{"num_hidden_layers": 13, "vocab_size": 4096, "hidden_act": "relu", "qk_norm": false, "attn_scale": 0.177, "bias": "none", "tie_word_embeddings": false, "lr_mult_up": 1.36, "lr_head": 0.0066, "warmup_steps": 200, "final_lr_fraction": 0.1, "batch_tokens": 32768, "doc_mask": false, "dataset": "wikipedia_en"}
Each number is 128 + 32 x the weight over its row's rms, rounded and kept within 0 to 255. Layers, rows and columns count from 0. Numbers have three digits each. The size before them is the row's rms in percent of the matrix's.

# down: layer 5 MLP down (transposed), 512x160, rms 0.207, rows 187-336, columns 0-39
# up: layer 5 MLP up, 512x160, rms 0.264, rows 188-337, columns 0-39
down187 104:094127144132093106091147134117160089145129117145145140157089185085092107154132189117132139156114091110182081152102169090
up188 100:178127138158090150152138137137128107139092151152125105146115153104171070088134064102166060081080135128090114130142133098
down188 103:153118116127176144052150129161202175169197144112130124121139107146083070157137143160119150127136134082109143135099130088
up189 096:162148139126075142140170119118106144145126119140153125101094155034093081095095158107149140127140159148107134059081149111
down189 091:109168185215121115091098158129152190141138082210166192115143120119127147140126113136157111144186148135175139180096150138
up190 102:133130163140113129100181133129147115134113127151168112114111115109102134177098120106125116124153160150130111140097185112
down190 110:122132086123113130159154111123099175080120090141152113095137125182111047088162138134109113102186157134167152106180151102
up191 097:109081132095088101167101090108147124120101132155123134126122094144124088089111109116130102098128109113161095104120087138
down191 089:122117169158138185117122123122162130098111161143172144151149157099111138184136161132098113091164099139141037128142117060
up192 096:116124118111159189132139183185091107074102132139120147197122113085130190086119062111113156090092166151187128168154101145
down192 096:173085111096145085110170123104120155086070127124144135129150150160138144073108091173120119111150063164059072163095129142
up193 099:053109086132160123228129180166123100113172180070129133089129129058150131133144122141168119096145122071172148095154054106
down193 105:178179147122124151084183143091133117148096127138137122133130167143071145119139098078197158137142080119182114141140144073
up194 101:114101101188141072110123106141083126125114143081146111127176127111085114080115108173087127085126115147134145110128157119
down194 105:184103110113191132108070089148169162162104133126143092119141149139155143145157144101137144153129151107134153150054125106
up195 098:093152147124095189241222076191101105133121119119130113129143106140114117143110057132107144115172092138120147130107135145
down195 091:135091103111165161130109111142106122185167127128153109127128115141107133230146040118104096103144109152099138106121111125
up196 092:152115137095188133107129162130139101155126129150119113119122090094134143088167190133085118111180105103213135071140140134
down196 093:085146164201119162173147106128129114169137195168072116131161097201150156177134094096132194114140134078178140131131125085
up197 093:143127169135127088148104131143136101109162188099179122152041121070149070109174204134136123097156140099137096119111135105
down197 092:137090139133108155125151108134169099092096098101127151093136050119131103093126107124128151077080187149173167085141119115
up198 110:154153144121076106117154128126141101125108183169117131172084064132074108132115112104123151130136127138080109067095075126
down198 112:159089114121042197175090189155134150166158128178156159145104105126094141117066140123195160135143128128116153159172127160
up199 112:098151115152169078118112144147054123188094141131096114086143199161112106141149111163125105100119181080129168131136159151
down199 089:125160147134142158107123122091141137174172175099100149091118108138112171174182127113116141172107157133157128217153124141
up200 096:122114158149099110120106153125172162098143093106124146115130097110107153079080070048184182108139149076186103144143153170
down200 090:094160133136153187123113107152151094128160150117153088155160108055135072126149029112115072097110133138080060146149157178
up201 095:149118174132103125124123143154132049100079119114125110089144143137191123115094149126140185095107114103105152137135095157
down201 087:174133098165188152055121157128136162138200090110157074134152107168093091124059129113106138085138168150141205088121158107
up202 097:103130141071141171138124125159077121123111116177131124128100075144158148099096120064112080153118160168138126071254134099
down202 094:090160089140152147119086128140099155063083109147173135085097145086137140124116089171198160119071110125153144127110140104
up203 092:111090093130086143134186090120152146121122127124162138133132091170075144084135150193114140129203085082135132126054125109
down203 087:145123179166186153097112171136081136119099076162135135179175142159105105074093057087131140087100155059127106123103144105
up204 096:136086118122082129094160137117172069164110078182108156160169097125172101111169147100118140131093130068109120129084135179
down204 091:114143115103066094147143114095143096119173084169081087074128154109122089131123137082152148167114143118084162168177110159
up205 100:112166139187144106111133128116122098180215172155134092163089185152163159050131108151144130102097115114158120114136089150
down205 104:176111118126111104106156114157149118117122100128150148133138153152150154125148170205139188098140154135090192126175079083
up206 099:070140129087161087024130161121151115180144147112118137070139136053121107127199129179148139112088125110114130130075090144
down206 089:209146155119134144103087173125091107082110099088135130096153130179124155115108065125089083117111118112084112102157072142
up207 093:121114116146111120116188156147149136147135111133140077168111072110136135165135153136121126108091122199135188092154155104
down207 092:074152106120119207172120138133118101111057149133122076159140096194210163099162161119096120149124139122145067093148117135
up208 105:086107100120108181101123087151159147099146154151128080143172146130136128136124083189061117198138107083138084097146158145
down208 106:127142123175067137151174137109078120143157160134096165134126137161197205145117099105116091133164119081118138143119101145
up209 103:124110158163167126203099108136103132082132099122136097113143105158139154127131123084196108114119076131136124070108102085
down209 096:166141121163091141196141152158119141119079100097165116089131082143090136078126082113096127178135161148168104122084108140
up210 100:110109154112132133180138046134055146125124194163168143137120132142081140173146094160124147107157129138125138067114132120
down210 095:094133143115124182046078142086114156148108085122127142133141112135174175094167150078162180156061210144107131121156140120
up211 102:113094122130122100095096178127159102127093173102166097099107189131124172090136089113180105073115095141091157132147169130
down211 100:087118140172108148111099149147101094101131144116090163069205214115153080123126159139150074187104115131077141084117134117
up212 108:143121130175144091098158187128132156072142090159042099154084142106125196147129130123167172091128151155123112147125113150
down212 109:145127166086155171091134170126138122105139103107107118156143109149160091142124112118160134116106073132139067104114131126
up213 098:126125143113124110125122067149130125139101167145157114096132122085175168124144077185107166122106142120120146090081134148
down213 092:105094128149083170147117148143129121103137133165160084097125175054135075161086187108115172096138109092129095134137135085
up214 099:151103067071108120170155096113145033110123142143127130178141155117146143114107135099118159060100111124160122155141127081
down214 098:146158148111109131123111116114141135111150140180138140201151096139111167176110152105123172145141076158170106077131126078
up215 116:150139139191091181099146118122094178141127164139116146113148116128124140101128116067223150120109096091166091120184093123
down215 099:133094190103082143143090116124108127114156105123177150099118233070145118135155147152094151138149040098227083182133142186
up216 101:118126128117124040159151162137068113142094076155091124152125203117137099130096125160167099165150152132152071119092156104
down216 099:108118138120116132095109165125122120158143117149158218193094134160121156071130091093147087134138179126136135085138140113
up217 104:098148095094127117133153141127146167122177141165099121146146124078117190129136146097141152128073188105118122150105201173
down217 105:122143165118084047094105125156070130138122121110103133108122134157112162147077147084102139049110160141127128118092100114
up218 095:143110146082136167121080183118162133167102081147141088139119132140181097110147130097094139100157130122157119114106154101
down218 092:120121170184163151107117106124184139153077120118134120132132215146092175089104106125191151107077171156119131112117147158
up219 098:136108132155144127171080148140145116147153084106134154106108136095111102128146134152117086159079101161121110092072115137
down219 092:190162122151115129139150158136118121148184094093115156111179104113154132098091132069185088120149153093163103125154101143
up220 097:091123112153109074124118148077193123143092210184038179139129063084159138114110120092109100148118094138137101124123119178
down220 095:125154127169111123152065110122102112125121144104062095089108139138107093116195164169075155151108107062122123093127167126
up221 106:109063172145142161080150139100170162136067124133070157142127130145146246086149129087134108178136153127126145164101088144
down221 102:085145143094146137110144152101093208141165154175133104195121109132149129144106148183159104133112121167153095156104088119
up222 098:115115109124062177106196117061175127199111151118125151143149119162131131173012147085179100165125134172078142125152132168
down222 105:144109147158077163073115122084131156168144134082165125134165113067111104114121194152138145156145083184068137152167125048
up223 096:079110143159143131137150114112095163095144157131117111119068113031165122194139154178110099177085201111132143120107166208
down223 090:180041134096112115114155150110155134146125142074139123178131184199099158127095076079152146099152075154116108143185074100
up224 098:125118102157092105212232171125203137161166163121189049146172150072127138151068165152149093156184147134118136173142135118
down224 099:150104137117113121150128127079153080147135100138096066072038136133128198126132123104133115090114123068109181145112176106
up225 097:179105094175086150203084105102124110127118133128153122156122108131101123120130073099169157157139206076113106106176139144
down225 096:126147107128048143158123090144105122146157112115108111150190163122163154130070094084104095139151153143097093120007118170
up226 102:125106151138142134059149085160138143080135149153137125202119157136121148087175116144169100129117085199093075130160162065
down226 094:152179111093130135148103158149101151144162129096191115087135140156136155130165104085157129076097135123113127101134068079
up227 097:132139135152083166163083153199109157147111127083170113180100119164091095103112151140189114121154144121123131136120154167
down227 096:153149204093125148186133075099129151061169091165159164147089087167125138137152122157144098120114124136123092121169113136
up228 091:141111170163097156184157110169088136135128103143180173111150088083127139138119142172112129135129125130161132125100143058
down228 088:143181132088088208166106083106172149127114120103105110074152163150140150133118116147150127183155116103155070176118123074
up229 091:133116154183141147141143145148159135163136127089152133145127091144094050129117113219139143165135070102066076152140094108
down229 097:148114176154088117097171064104124111119114116094124150112123134121055132140095112097140150109125206131072117069138146124
up230 103:159126110177149092129184120166158139118089148198118142073157105091132180158121129079136171113077097165101053073174137104
down230 101:108209175121173141084124068109133125095130167107207209114114162186114088118152125150128162121161154098060097150077126181
up231 094:109116058097092159196099154163134113145156081109071114127069125167112139114111156117142103144117094144169108159067149120
down231 096:154120155140148094129101147188117078069151169148100130188131126137100097149091165138115181163153099192093118191070175136
up232 091:161169109160054141163158132139021109166101142190137062072127109123122139118095103091162190123106135151167138113080132106
down232 099:180141194102172183094159162174139106151138142106197189159059173088091088154109114153135162137120185085183139150150120135
up233 107:102132155123153121195109177131161104075147181114122053087119135092105195153142158118185096134083110132117140080065097125
down233 111:162124145166134130151137145113116116136137132129162088090143121073055126130130058121162132120115110122097058157137151157
up234 097:135135080122118161099093100112167148093152086120145082108187126114162127075106101135117138131141122140163127128074136117
down234 100:134097074161082107105174110116093129149087137063102182060102184079141089144130117144065135078125191132153104114113110166
up235 102:104052157150119157109138198122149148099105122059136113091156144189147121133093130073090194157167134110097155099129115081
down235 106:105125126089127099120140130138113185100085080139122167181123135167128105106094143150205100112160159077154116129061117107
up236 101:120113114158148184140086118119026158143189139116094160100176136097112143128184110123126143112190160099091140146126099113
down236 095:193157121095114134166115095101082185102145136163207180136111137105119107128170117156124128160114169129161123172063140133
up237 103:091100103073076096144148136180137163050089113192089162067115145153155135123123107137159124097087107144094074035129108131
down237 109:118146160165073129130222151067102081139169161106177184158055124138140132122130157124105140127156097102107118125096114157
up238 094:129110151135128108109113076147124136112120020128129129114135097070068064128145081147133153177116101130113086097142197134
down238 093:129105156110153113179164124165129148092163166126119127156134123160160084105140160098147132113116174101087129102181114165
up239 094:131126069175168101167088149122142136125099158107101126155107133178122153126091122105131152131143179173088080093114179169
down239 097:114111105102129141127213133117112021157144100180166134080151150133144089149143148151112122076134127099154139156117106108
up240 103:105091188124142102120151138130124092123143118127098127095143138078114132141144050131151173111162104160110115137152165150
down240 113:133086095072142113116107190152191080120154172167094122132098159073125095187110080149133153104143054115111199104147201080
up241 091:107156142183121158103196184119102040132143145119140113107119129135150177115080131156128151159113151113066062088177149141
down241 091:155163115138153125101161093114149108163117167113100107111109098146139162155216134063139193082080134166148097171148112096
up242 096:124114114163124188112110130150083108146147175120157141112066067120169114132160132167131165102178100071122123106096163154
down242 092:137176085181157114061130085105130153146137132141114157127143160139184089118165108181077094106100120199165137159160140042
up243 096:165123172100169154122176127167108144105129063123128065127099113118090087163125079122106103072130101147085106108134089117
down243 098:117139093126152128119134162139100113077171100124103147150167148074145133081155131134141144049113118110167118179073122083
up244 104:155117115132126107119150112143139138189131129132190106128127153211116116167115110132089158170134135132122060113093146166
down244 103:077177116158118150164106134135139061110093109190151116063107165111145136153197098085103150118093093171131127167075118084
up245 086:117102125084104136099124106117155147126129128116162104106120090147095118109084120199138146072123136109087170135105080128
down245 085:128085161110109081153115106119096110104121105143190114107105097121167161171061150134147176123098109096152134068149149147
up246 101:125160098146105110138165140142139102081109077095152100128179102177156154144126103063110170109145158135178185076081136156
down246 102:088121136095154120163157161185138119161124176112085153121113168081097156153193108100110137191101144109104133123110142077
up247 092:153139139089100178091177160140101185128104109108141063170132159143157137090194120121197141142144113102136118106146062158
down247 095:147085121113113097097131150080092086116052155127100110038119117162154129121199117137090103145125113093124129157132117127
up248 101:079085085119114157109146114117187141074165154111104176116129121117197129147082133174130123105085090076131147155119078123
down248 097:106135121121180185169141141104104108084175114128101122128171132124116082154129133118165079102098077080137164097140144150
up249 091:119116086146106136132145077200150095090029161086149163133124157140138131149142176083142190053154129127207109101132119164
down249 095:100180111191172126119070143100121128169121144044117131132106120059145158162139208140151184159142171126142146133112144108
up250 098:146126166191104107130122183148113082147120093106099097168066132144109082113071140156156112147118118055102078121162170140
down250 094:128039145090121159190142160130186119155153092144122118112116060136120160194154144160089110088133070096168127121129126139
up251 093:115132149096131121128134099123129132088118123121132122126122120124130136202113181176149119102082144106101131096088113079
down251 097:084123044133130166120091147125157107108154144100153113117182097143148099158169164152190150103118110146070118158125159000
up252 096:118053093116052143151137143135132165130134152129124085087081152120093155084146131116138217105108127194046098074103211168
down252 096:170153198124129139136087056050142125092133129139119201123126168171135130121164159149119131096130105103092143143120150138
up253 093:176145112140120169125130059130153069158142146146184118088080181067150090137098113067085111133158166134133134178112123120
down253 092:100105151129167102095117147169091076151068128161140156141162184080184081130154148101177042109064176129128154112075190133
up254 107:141050117041103165128147114089133104102100138124146139128153138147183160140086123111146123130159144118155128184141096111
down254 103:126169148089139112132119132107165110126103163106136156145143171121093080169106167131084107091078168101090151112107099122
up255 102:118127160180096154182127156152143121125146154141076136131076090152120081132102141178135132185104073063095105153033100145
down255 107:130131141126140147150126169166158124107068161163131146133182150131137077133180182140083102164056128129134098142137119079
up256 101:077091112189158120135119150110163091143171156138107201104126178132129087170097090121145080063049074073140077134136111138
down256 120:148086123147197154103120074127099101148134149088168120141133131098140129162151141123144094165069148148155110128140147110
up257 108:153113049159170145087067164130203068127115105117105152095147124117134122094101146136100177068177137178125116162169144157
down257 112:115139136155170202089054161146137147098113114110135026148114099083151100144066160149126153135101141144148116141115156095
up258 083:214080127199146121123138081085141098158087067136140149151144073116098083145166096132151090108079166164136145128128126140
down258 077:133120159196133117105143165058119193106103121158087171047133154123117164091099143134164109096109109073142144130149125123
up259 091:127132079136143138189121111125077148112116088112181138082195181107150092125146084136166138114114077124129118086124077154
down259 089:125134180141150101131128154115100090151121109151145131131162083188082153142129164131056200120097149136122128144204197157
up260 103:105139177169105112140143098164191099064152137157116166110108143142140166156112140138207130090110094132129104134110123110
down260 103:120180093124142128061092106174126167105107134132155129115116162143129135142107153077134131124169119160140207106137117161
up261 100:167164126187073195126148119170100127096125146078173121100123104125131138139111132122079123092116206094139103094087167142
down261 095:151130210076169126083163156123175096121122099109105153121122133100109072141128152104183147184134098093060159074133120164
up262 088:103111149113143200126068128130140128137109111137124074108131117145118109089131179159096156111155100164066065059086186088
down262 091:147060119105151104165161073151085141104102116162160162160120125116136096163120080145152166103136117125115115110133121129
up263 105:132108102151107186122130126127130179143159065099170109127126139162124100125103200093105100185115152168120077083144139074
down263 110:169030099184116108098079138146097115133094158134145147145154131144152119155101160053120160090124132146094107126160152096
up264 100:094086116106151142150172140140140186087122129103116193184193076037178139138113093141150115098112147116108141160114156131
down264 098:168140226142153133071121120107117096154142099164147174159049190092099154116209135113124162119088104102119152161155104082
up265 090:109102117165138127105115157077142140105116170052126123129150083142149073159102089081119144120110128137166054097123172128
down265 085:159116167102093069148178079188093187079122093154118123098073200141148181181124155124081150057072154130133075138166109155
up266 102:147139076144150155099147107189115123112111170147085089162074109091136129157102073154112149130107110147143119112097126059
down266 104:161185081119179122062127171167114137086095142166159097162124123165145078129135173159086141164088111178096116085064136166
up267 108:103071168116109156095090101089146110143118076143132164166060116101190132107141085112128146190144095086154138119086088161
down267 106:129113108128132102127104129090109140143105189077190127124128123115137138149102118179140170158144100127156127171095119170
up268 098:105187077149074174133163114140140124127086105108093146220121090117131099088115068119131141117083120170128090109172136117
down268 098:189130121150102124104100134111094119131128147156094114174145123094068137092119103072096085116090123137134143052166090089
up269 104:094135113126157118097136128155118162074152103099100144170133151095137174172118113133142130139164147140130111132108099091
down269 105:118145124087127147147087142184159134057064124127140067083132144126149161086141121091105151091145093120178146083124151193
up270 097:131119126188167163132151145114105176141119080155190080111146180115140120159079101133191105159139136137075106165076121122
down270 088:130180118125109076109110144121123146128116125145068138034129144167128112173142122115091104097119165102164105144116147159
up271 101:136133090128174138097152099123111146144118088116174178187078077115137103146140104089074146085106128190094121121142103140
down271 089:128147076081194113116084197174180120155084181137109055101092125161091132127216124097108122126123200091142116153130119150
up272 105:142133092138200159172185093160098082131081112118144110146131158106116129166075124139143125194126095152188149110080095081
down272 111:136126110101122155203095069148163123124163118143119095107063103127148122110118113132147118087132094125155095149136084149
up273 099:148136150118140175116107123115093116114193156112115114180139133133167126102111130149153123059154065181114123132142116152
down273 101:105171129094162151184069106143106144079147089136164134182129134103167140081151105117156096052135064122105137173147156205
up274 107:095156109132129107070163055081153101118111135104122115194144127162102105112091161150175139118159115176085082113177114163
down274 112:082152105157123090145125088123176146121151109109124086205130106109161123154111124141180165156087101112160032119135120079
up275 100:096072085108146112252107191108078108177128108118075149133087177086097152113116096112164118172107054115115086159124145083
down275 103:145118056108089147105157184168149144120141121162092144094148141177118145119059144139140102097100124127064128097104154159
up276 098:151108083170167125126203061134140106094094157151080068113117072168132103113142138133131125153133115099151136114142145111
down276 106:175131067180022171117093139121131152119141109201154075136118071128119158068125093169155089122168191109144133151150167079
up277 101:122121108071076171149116157123108202192147140164101106133121095107117156154147133102168150127138178130139112170159103146
down277 107:109137108056120162126165151099188112139172126133140114155098107135109154096090104139162133081100140123203152143113102042
up278 097:133097094135094157064096118135107184124146107119079079089086120146095104157113076067124126102110123137115120118075169146
down278 100:121071179195182099111097075085177219136125093104176098155062145119106147104122117160127150108099133123127135090090134125
up279 097:131107159178164174143099104131178105091068183131182187047122095147107107087144118137143110132156136123151147142115116116
down279 087:093124074135149124142123077100171186143102126123120177111113132200190106094199180145119144152104094127125159157140114099
up280 096:142126141153202165164137143152189138116140115104129083062097135075133094187088167148137084124082121153127082161147107132
down280 098:103053131124108083155170083158155170145113149107151133147146108099107126187159148136138093076126090148080126099115099136
up281 095:158115111079108084094141128205128110121142146110171105173121062157120148099075116110157135128199063131118117165114168157
down281 085:168114125119124104129095105104091107146144167136087138130166101161164141087096130175099135207120179113144122169081170084
up282 095:118091140146101158142107170149146090118113165122099153129083093129079096057149195109126104186100148200136119104152134174
down282 097:121078200113146098095100101191198195188129134168124129112146096122137127077087182127125146150095155151177107128098148103
up283 111:141124112171160061113154108138173155056149140165085153131077139116114146103083133149134121183161110085130115152055115133
down283 108:105166125162141078159153107115226125137180165096129105120107104073123106108084166104180105156110106147127094189105093125
up284 093:135166148107079124169115145123154133154114120153126107129151130103168157104142124113128137136135142144111058165136101154
down284 095:087116095158156061077138075088113152077147151169124164139162122127108112093114101145164093134112137118134114087147113146
up285 104:174121144127088160125114136105095138168117107132150101131112142147144146125071142111164096084143124161138077129120115140
down285 110:132107100112179143125125118116139138142110085072121116136085124128189224144101094117168137090106163181086108112105154094
up286 104:154182095139148100126132137107152093124149076140109104103166121106107120145082093116111156145091149150118116126190126087
down286 096:138126168130144095134133161125114173174174094116181147126137171113162132090058106125145159165137132149107145159114110135
up287 093:140132121122118117136128144130129096080107143124127112169143057082125075085113126202226202171149152089111196126160136160
down287 098:172091133193078133162082143117053191094164123200119109147154173207113216125119112136165183160113110116184102103107105123
up288 118:083117040112093159114173093142114146154124144094138095117129134098124140070132141171126158059125143145126115183106126120
down288 106:152104136118163094120113123090149138106165134175122135119115119119130132157146170093139185083140096163152075185184133124
up289 094:094162122115169127126111119138182148182174121197073099092116191145121202064141117165161100128136159135134090119152089129
down289 089:110131117085116117162102148078117143174067128112085162160166116075140093180116117133089133121093143111154183113084195088
up290 105:155121137127114154108145075167089110136124035113150101108143202133108111180170173139134159091190127130143083056147095141
down290 107:151110153126198164155148162180094122128082076153110129114190087175100087130130121197104145102151130132134101157184167148
up291 094:138109089116117091116104154064103198153113145140083151146064119112087156130176180167131098132136135112113078170147179122
down291 095:117151103119066131148134160104113125121101161082139134120169106123130044127101160140110148133151151082126065146120118139
up292 098:132173078129131134155142137121132087172100108134105115123119164075135150165160144164168141114139134109074139141095099145
down292 099:096136087165123098094144072106121151110147146086093172131159140156102112129205115140111113111103085095154097133099143170
up293 100:167151128113161111159215160205125076053159082159127150062163186080034122165138119105128111120124131130108154124037120150
down293 098:101121097112113087110096109130145131159120085107146144145115149147077080145176107128124164138125121116142114131170146098
up294 106:112166096120139119073118116089128104134050156166122146195106157136133120135202109165108139129124138139097092115164154168
down294 095:143093130089155080153141119079086118120163136172130109178132133131057165127137138122121115133119137130094189113100126162
up295 093:129101183106109149171135147137145112114171160117122134141098123097113125142147100158105177162119104101138112127168147128
down295 093:128143080087088107113103182176155111103109105167130137077175151113097139156091160049133101131087144148072147102102128164
up296 094:153149110134104182151112121128102106119150085107142134135135040137059109110105108125133108131120074130065125095113122128
down296 089:116157112151151139141157171118122156127093085101190117163092079131121103101126121070094170158086170122147135154038156130
up297 098:136171106074113172110126165162110158135096126144134164075067113109081088089151089120070079149102170131160166064088193104
down297 098:124089101096131077133179105153126120130175151164142088115157145118173164111173164077132194115177127098078132173163089089
up298 110:154107147061130177090083121136133100090198140119111113151102128127132063088081054190155148134138140168147075137099140121
down298 110:065120102106101061138176147125141143124187136145123137123134125089105067127069135146143126151140170141207113162121109088
up299 100:168067112150077126131146075144099118154176099138121150159185097157112145115098112129145107125101115093133137155120118078
down299 094:136141188110140113202141097167077116063100134178132045124101125142151201099136160144183139149128109150152086140124101144
up300 101:153098128176100110113161097107080116136148138109115126158114149154101072105107137192085131130118170107109122137141159119
down300 097:120119177147078150148094114139154133122157167122129098127106084124110077130181161109161134138109150140166123165122160096
up301 108:149103086131105099162119084111154111126064139117100075150138138121166124136150098101169162136167114096133096084110141190
down301 097:149145068102166070119150173106150153073120135093079160104164125115119125129099134148135144141099132120092185182104125144
up302 098:082143072149057091095183137081114123179168073145139126079097117136144082041069109142183118127072152058137151169114133131
down302 090:141174158148142151133147167168078146156146131123135132118155112137129123099144138057108093133167113192137096185143038105
up303 093:090101087114131071145097119188162148139121110110208057146113140119064072137123152187181174106102142146112163113078169123
down303 102:149097070076084150178146192088145116154114193145096099111102106188135115166110149112090156156126105147119156136156090148
up304 109:128113105133103097170141074109195111146154162087156091155137124117179133076136123125078107082108110139085127088125162128
down304 111:131127152110113092077081104074161091096127110094110122106185140112172114097124144098115161114109163180152134114099178135
up305 106:152083107108098170121132167194103083141129183110108110100101153125115130129129081165159153124139148123097132149133131156
down305 104:151208159130073148113191130113106133134088095105175182151109165135108108099144142089116077180075110115123120061122106114
up306 103:168151104122157111165196173155141068093154154106124115120094154098115122108154089140079111115166168113150071092059121138
down306 104:123106081088136158143098163086149077162097169147149174070090157136128141093147124111135123106141207157200166120134151157
up307 100:145114102092177152175110102141119149091116118188075077043093135066083125102113149152150147115156159118111149115129153156
down307 106:169103114100132126149171141110102070058182132197103127086152213073114145134125147150160065089098138114094117179146144149
up308 097:154103086099115115175159176141092156095165130124131146141154114080107163110137138079159082133099145098186099108147112146
down308 103:118125057085100188143088145145065063164115112135132143090108132074171112133179124109113158184165156047144115074150103134
up309 111:102115126135141088110097134160146103151082141112092154159112170102084137137131168200183113155170144114117102107131080146
down309 118:139140190154116090115132077172191164154113147119123085139141162106139110078154151167160097138087162166147112093059095100
up310 098:102113116141119147188086131174137106129179168152127100114136158146149112121135126101145118092066173152211095137132129093
down310 095:113174117176133116148069135088132142107074082173108079169126201119138130146105175128131154099106058149102076122165115158
up311 101:103126122134114114111167103138100155140117123126190076132123114144119101165123167061178099093130142107102061146114089103
down311 096:121131088130100138154196190103134165137122137120099116130129109136111142157092147067169101121152134112093113156141177174
up312 098:146087137126112148165122162084093090173152102131156102242145110078127111095163099154155125146135204087110095124209167075
down312 088:091150080099084178157129159148188116154152227158097108051125133102078117059075131179102178116146129176097080126113118149
up313 097:150128161079138127129106151082138062087148162179108170189113171117084103152113136122131167121110048090074139106162103162
down313 096:175116124118161130098100120106144163118103155099076068145106113159126139124134111139125123087071160123135118121128171099
up314 106:132050091166188126166111121143067173113101129081138143165117176149074210114117147149112133154121168119070131049105101171
down314 116:172129135107087129141132196082151106117128160190153135096159142116152135167186148071132156104122099183141164100170153143
up315 103:164127151133094133134152112106140087128131093111121174169163099123107140113124080145136161105105066139137055144085127162
down315 109:139147130149093134149119138089143118173078138068145196167148146148107105093089132111167138084102123149134134160181132102
up316 100:101104173139110113142151186132071135154108088143092155103152118164215110071164113081153146087079086139145123107146058066
down316 096:119130090087174122206126135095151172128113146111095131191142121113122146146121163164169101099147164096109094108145182132
up317 100:172109108209178103099124111187114080118081127136125088145173154099135077150213114174132140125148125119135104047153125073
down317 103:101190142163167162160132131116094086119109154079128085133125148178095131127124115141149159096114159114195103170123129081
up318 102:107130160162156190143153080097151108137140086103111129149105128097159139092130082202150107195131132143098148143067119168
down318 108:117158175159175091113176140129058121124141096144104135146101075122163044144164122104145110134111157138144144112152146104
up319 093:118205162105092100107123101166104156111128112161146072138163112121121128071144124069113120130134111138085179126137102084
down319 095:108180099110148134134129165143158134119069130130078152126136104148154119108138082141131098118103163164153144137148140144
up320 106:166131107122124052132118050167137151105103110135152133133109037125170166211116119070153179103113153151090112122086149139
down320 106:159141120158145068148134043176166170055118164100119128118186108175116144160124092134148115081120093137176066160100181097
up321 098:089136137125107163134153167131132112070077147162147026140130140170143169084141129121188082185179145079153091088124152135
down321 099:057143118147065108163159078138161174151146113139073133127136131115123135158172111125150126159143117083129158166090097119
up322 104:113081110135066123115121147131117124127122124124143190171182141103134148150125082138167150141129135105120113074113152111
down322 098:160122182176119148194171103173116119151085142168097087182123165147128098141139142100153109165167114144106106142146158118
up323 095:128113153095153137162094163126191148153148147110122179073152062146078143153115099180136129130124136106117109086130137125
down323 092:102090131155112131164114114147087143153116097127085136111152166130174128182170187130100132146146117125104124196106127137
up324 103:147103167114081177169055173182156078135115140129126073142139138132155100175097166141203120074164174131112134117117123171
down324 102:094119124155094075075139137104175092139132143122158120117110154101118085092117204122103158100132118191142141173099156120
up325 106:125126115147125177161122133172156164162142059177123132174161131148119114137183113129188085126088124122156163128196098120
down325 101:111160145107100119110138096134153124156133137113149112044106073164154098160073079100115077144147087191112127121128134100
up326 099:168073138129128118095156119061119123144108074122202130116149181174144100132118135152115163171136172132108096079149139129
down326 106:125099097118143193149157075174164190133124105133164091111072154081146130116081060116103159158155081146113086145116123176
up327 110:148135113103135167101142133089106106062137081169126142153104167136116142157145135165128147164105154106097132120137145092
down327 115:126104159126138173142111104137143128111144108100148194141095185093139147168173147103125115153082176093109105078136110113
up328 101:111107125069107114148158124161137092140066093131109113130129168122130126118133111135175090110156097111096084175142105095
down328 105:125102118066115174104088154179058167089165153145164175103083088109125115163108129157143105090111080159168145174112180095
up329 108:111146109069123119120199053156115075045165120123100095085146133149197148090118126128116079063138162128134139133123121143
down329 107:126136158143099160125139186100178164153134155187108113132133162149196068142122153155124100157104121082165138164117214174
up330 100:087081172124094071110199120097122101146111073125143121144135090167111110149145126139173172134127181097140094152105127095
down330 102:150113122107136111144087157133151117152090119151073143078141168168127146184133116116148216151131071141095159167180125113
up331 098:136118167117128086140179134141131119120133090124162125157105126108133107092135128160050209116217087168127146128124146077
down331 103:132187152132121122162149159148114126111147137133176128120182173129124086115151108062139128077145186124126116105098142124
up332 100:181078093120132097163155132112146088101111130168130116122163185124193098094134106152167104092135204110127125115131087148
down332 100:111120156154092115159085118132130108148100133124198102144146140115173189099095124134108086103162145120104178136193126156
up333 094:096107124104133156086138087106114102147134125145145151127118103144113106119124183166127122122054152173183116105154175156
down333 087:118160103160133100164089142149117130177117108133081139089120052112158103124150093106122122122168069094138115154140103195
up334 105:118125092129116148117094141139110097019111168064134071094136109129067115077139062136112197125129132181122131125144163111
down334 109:139153140104131135157151159085120111150100196092138113113163133132131146116059119152118119169056149159130140069161125084
up335 088:126139138196080133096101099149119167142105140093129105117150093131112119189135105095189126128115149165166058080129134172
down335 094:156182174156142092153134119106117071086175135154070136139142095132076099155114131144160141167162169092145143140134150103
up336 098:132156103108109174155069136094100123179102178129179111107131161128153139122123126107141118179159143119081093161088067148
down336 101:166175175091105094065168104230139095111114094140133089213187115121145141141156016131099102077133131116171216152124134127
up337 099:138179081132127136104133133123107102146075146138117111149078090210136112105133150169159098130143129149113098113092133142